config.toml
n_layer = 9
n_head = 2
tie_embeddings = true
init_std_qkv = 0.0802
init_std_up = 0.0802
init_std_down = 0.00946
lr = 0.00963
beta1 = 0.95
decay_shape = "linear"
Each number is 128 + 32 x the weight over its row's rms, rounded and kept within 0 to 255. Layers, rows and columns count from 0. Numbers have three digits each. The size before them is the row's rms in percent of the matrix's.

# layer 6 MLP down, 64x256, rms 0.239, rows 43-63, columns 192-255
095:201189173139117152134138123146158102117175172086112072122104103118188122110168166125140132164149083116101160166182088142117126135151092163140209130125106119048106180123102132113113093155125131
101:120106106208150181169135065103079095068093139144096098147144083149128106097109094135195074077129151112131110134110125133154095178108120161109110123157121091131097158128102132094192090057130127
094:126103175106151163139117117166209085050171129182146145112096151102098099117140185152149123102111124094109129161101115126123141138084152113144085167161168092120124112123175164195188187148059123
110:162118166145135150142188171144112166164095139088113113138075124146086152140138168137117196099176155151115102086097163069209106102124091119108157107164170094099127110195162187131143163084119157
110:112113119123131100115128094144088134125157147121087088085096094098085099098160134076156140103195126100089097062096142176116110192146091075111122100125170122076074068122092172087112110156110155
099:185143132097085098111126118099043141090152129154151151119183161169108126123104122156133093135126100108181123143167077129186134158072168152183143159114109182121144149109017122155029130108201129
095:174115116140142127171162127106095128140073166146108149118135128133101146173107113172102164120136136118127162144120126145076117171114105098124179130091145117152092108121118114154149086071145099
102:123182124144108122106175136151055162118095074137088101113080144139123105122115149126148176114174145117134208198136181142158098112129141164101168183048147121093155112105155197134127120143101135
103:146126155157122105119109092167148172079119187167121152140109172110183105110135217101141150159118111106121187186175103164121155100106101095137120182090155153106127124154150138167099140193134089
107:135139217193121169108114171116042149137042095117115163117135122133141075143121135134127172056085143104092153134131085125121128093121150135108091123119136178142117104093105111126080144114103084
098:180138148196105116111130157147121108080106190185119111129111151165149110092153132179186064121146081089114139154135141084091170173126131136152108117186181090098135189105103155114093176122105124
095:184142050169116168102119158101122159098153119111124091123118146059058157150157140135107131119139132166158153085160123133118120122119118140121082071057118144084162134159108160141107121168092146
097:065096156103128155114149074148136115127168171115137093107152111106120118141164153111085103158150181143121110153105151122153137130141148130131112112155054188096131109044171144137162116160119147
090:127174157132104075105169073137147135115163099082120155085102138169147170119118121090134122138102137157165149173165129136117114118108156131134131180134113194141127116143174144133085122130163129
097:117135072081180139147087150096139139159086116126128171138156173163094123155138166177087146115161142139182108151129148188155144105132165093143082106160099165131141144117119131124074127126041101
104:102070084137101125082116132113110127131127133110088130109134122152205155140143095114116074107158128060121175122135131149104115108086191164122096088147148134138166094123097135142155119124132163
104:099128194198172137095141179146201213109125153146181106149128088087162107146149126163128133183141164124094103139147155142117128105130154127173122171139203093111101132118132121194146105148173160
094:117128101140054073143146166184094089148109138129145134084175142080079194096148145144133148063131132094159138126141127142110120097116165150137144153142157149076114114084156112162121077108118092
100:108117161120151206105129130126156111072162112154177134158141146129101111116128205115142136118095128114141138079136091098121114097126149116102134089120171150126095116101135083166120100147069112
093:098127124149161177136127144110141058129084105097141061120084080108120093130144026143210171072135128096132181124161165106077141153124118102142135121145121123127163127108160160134185059106145134
101:147140054171097037124101099155157052121091105108104117025153111120113130118159106173152057193151107087129109157158099149089081169165182137114129137096160130066106142077113104129096063109165120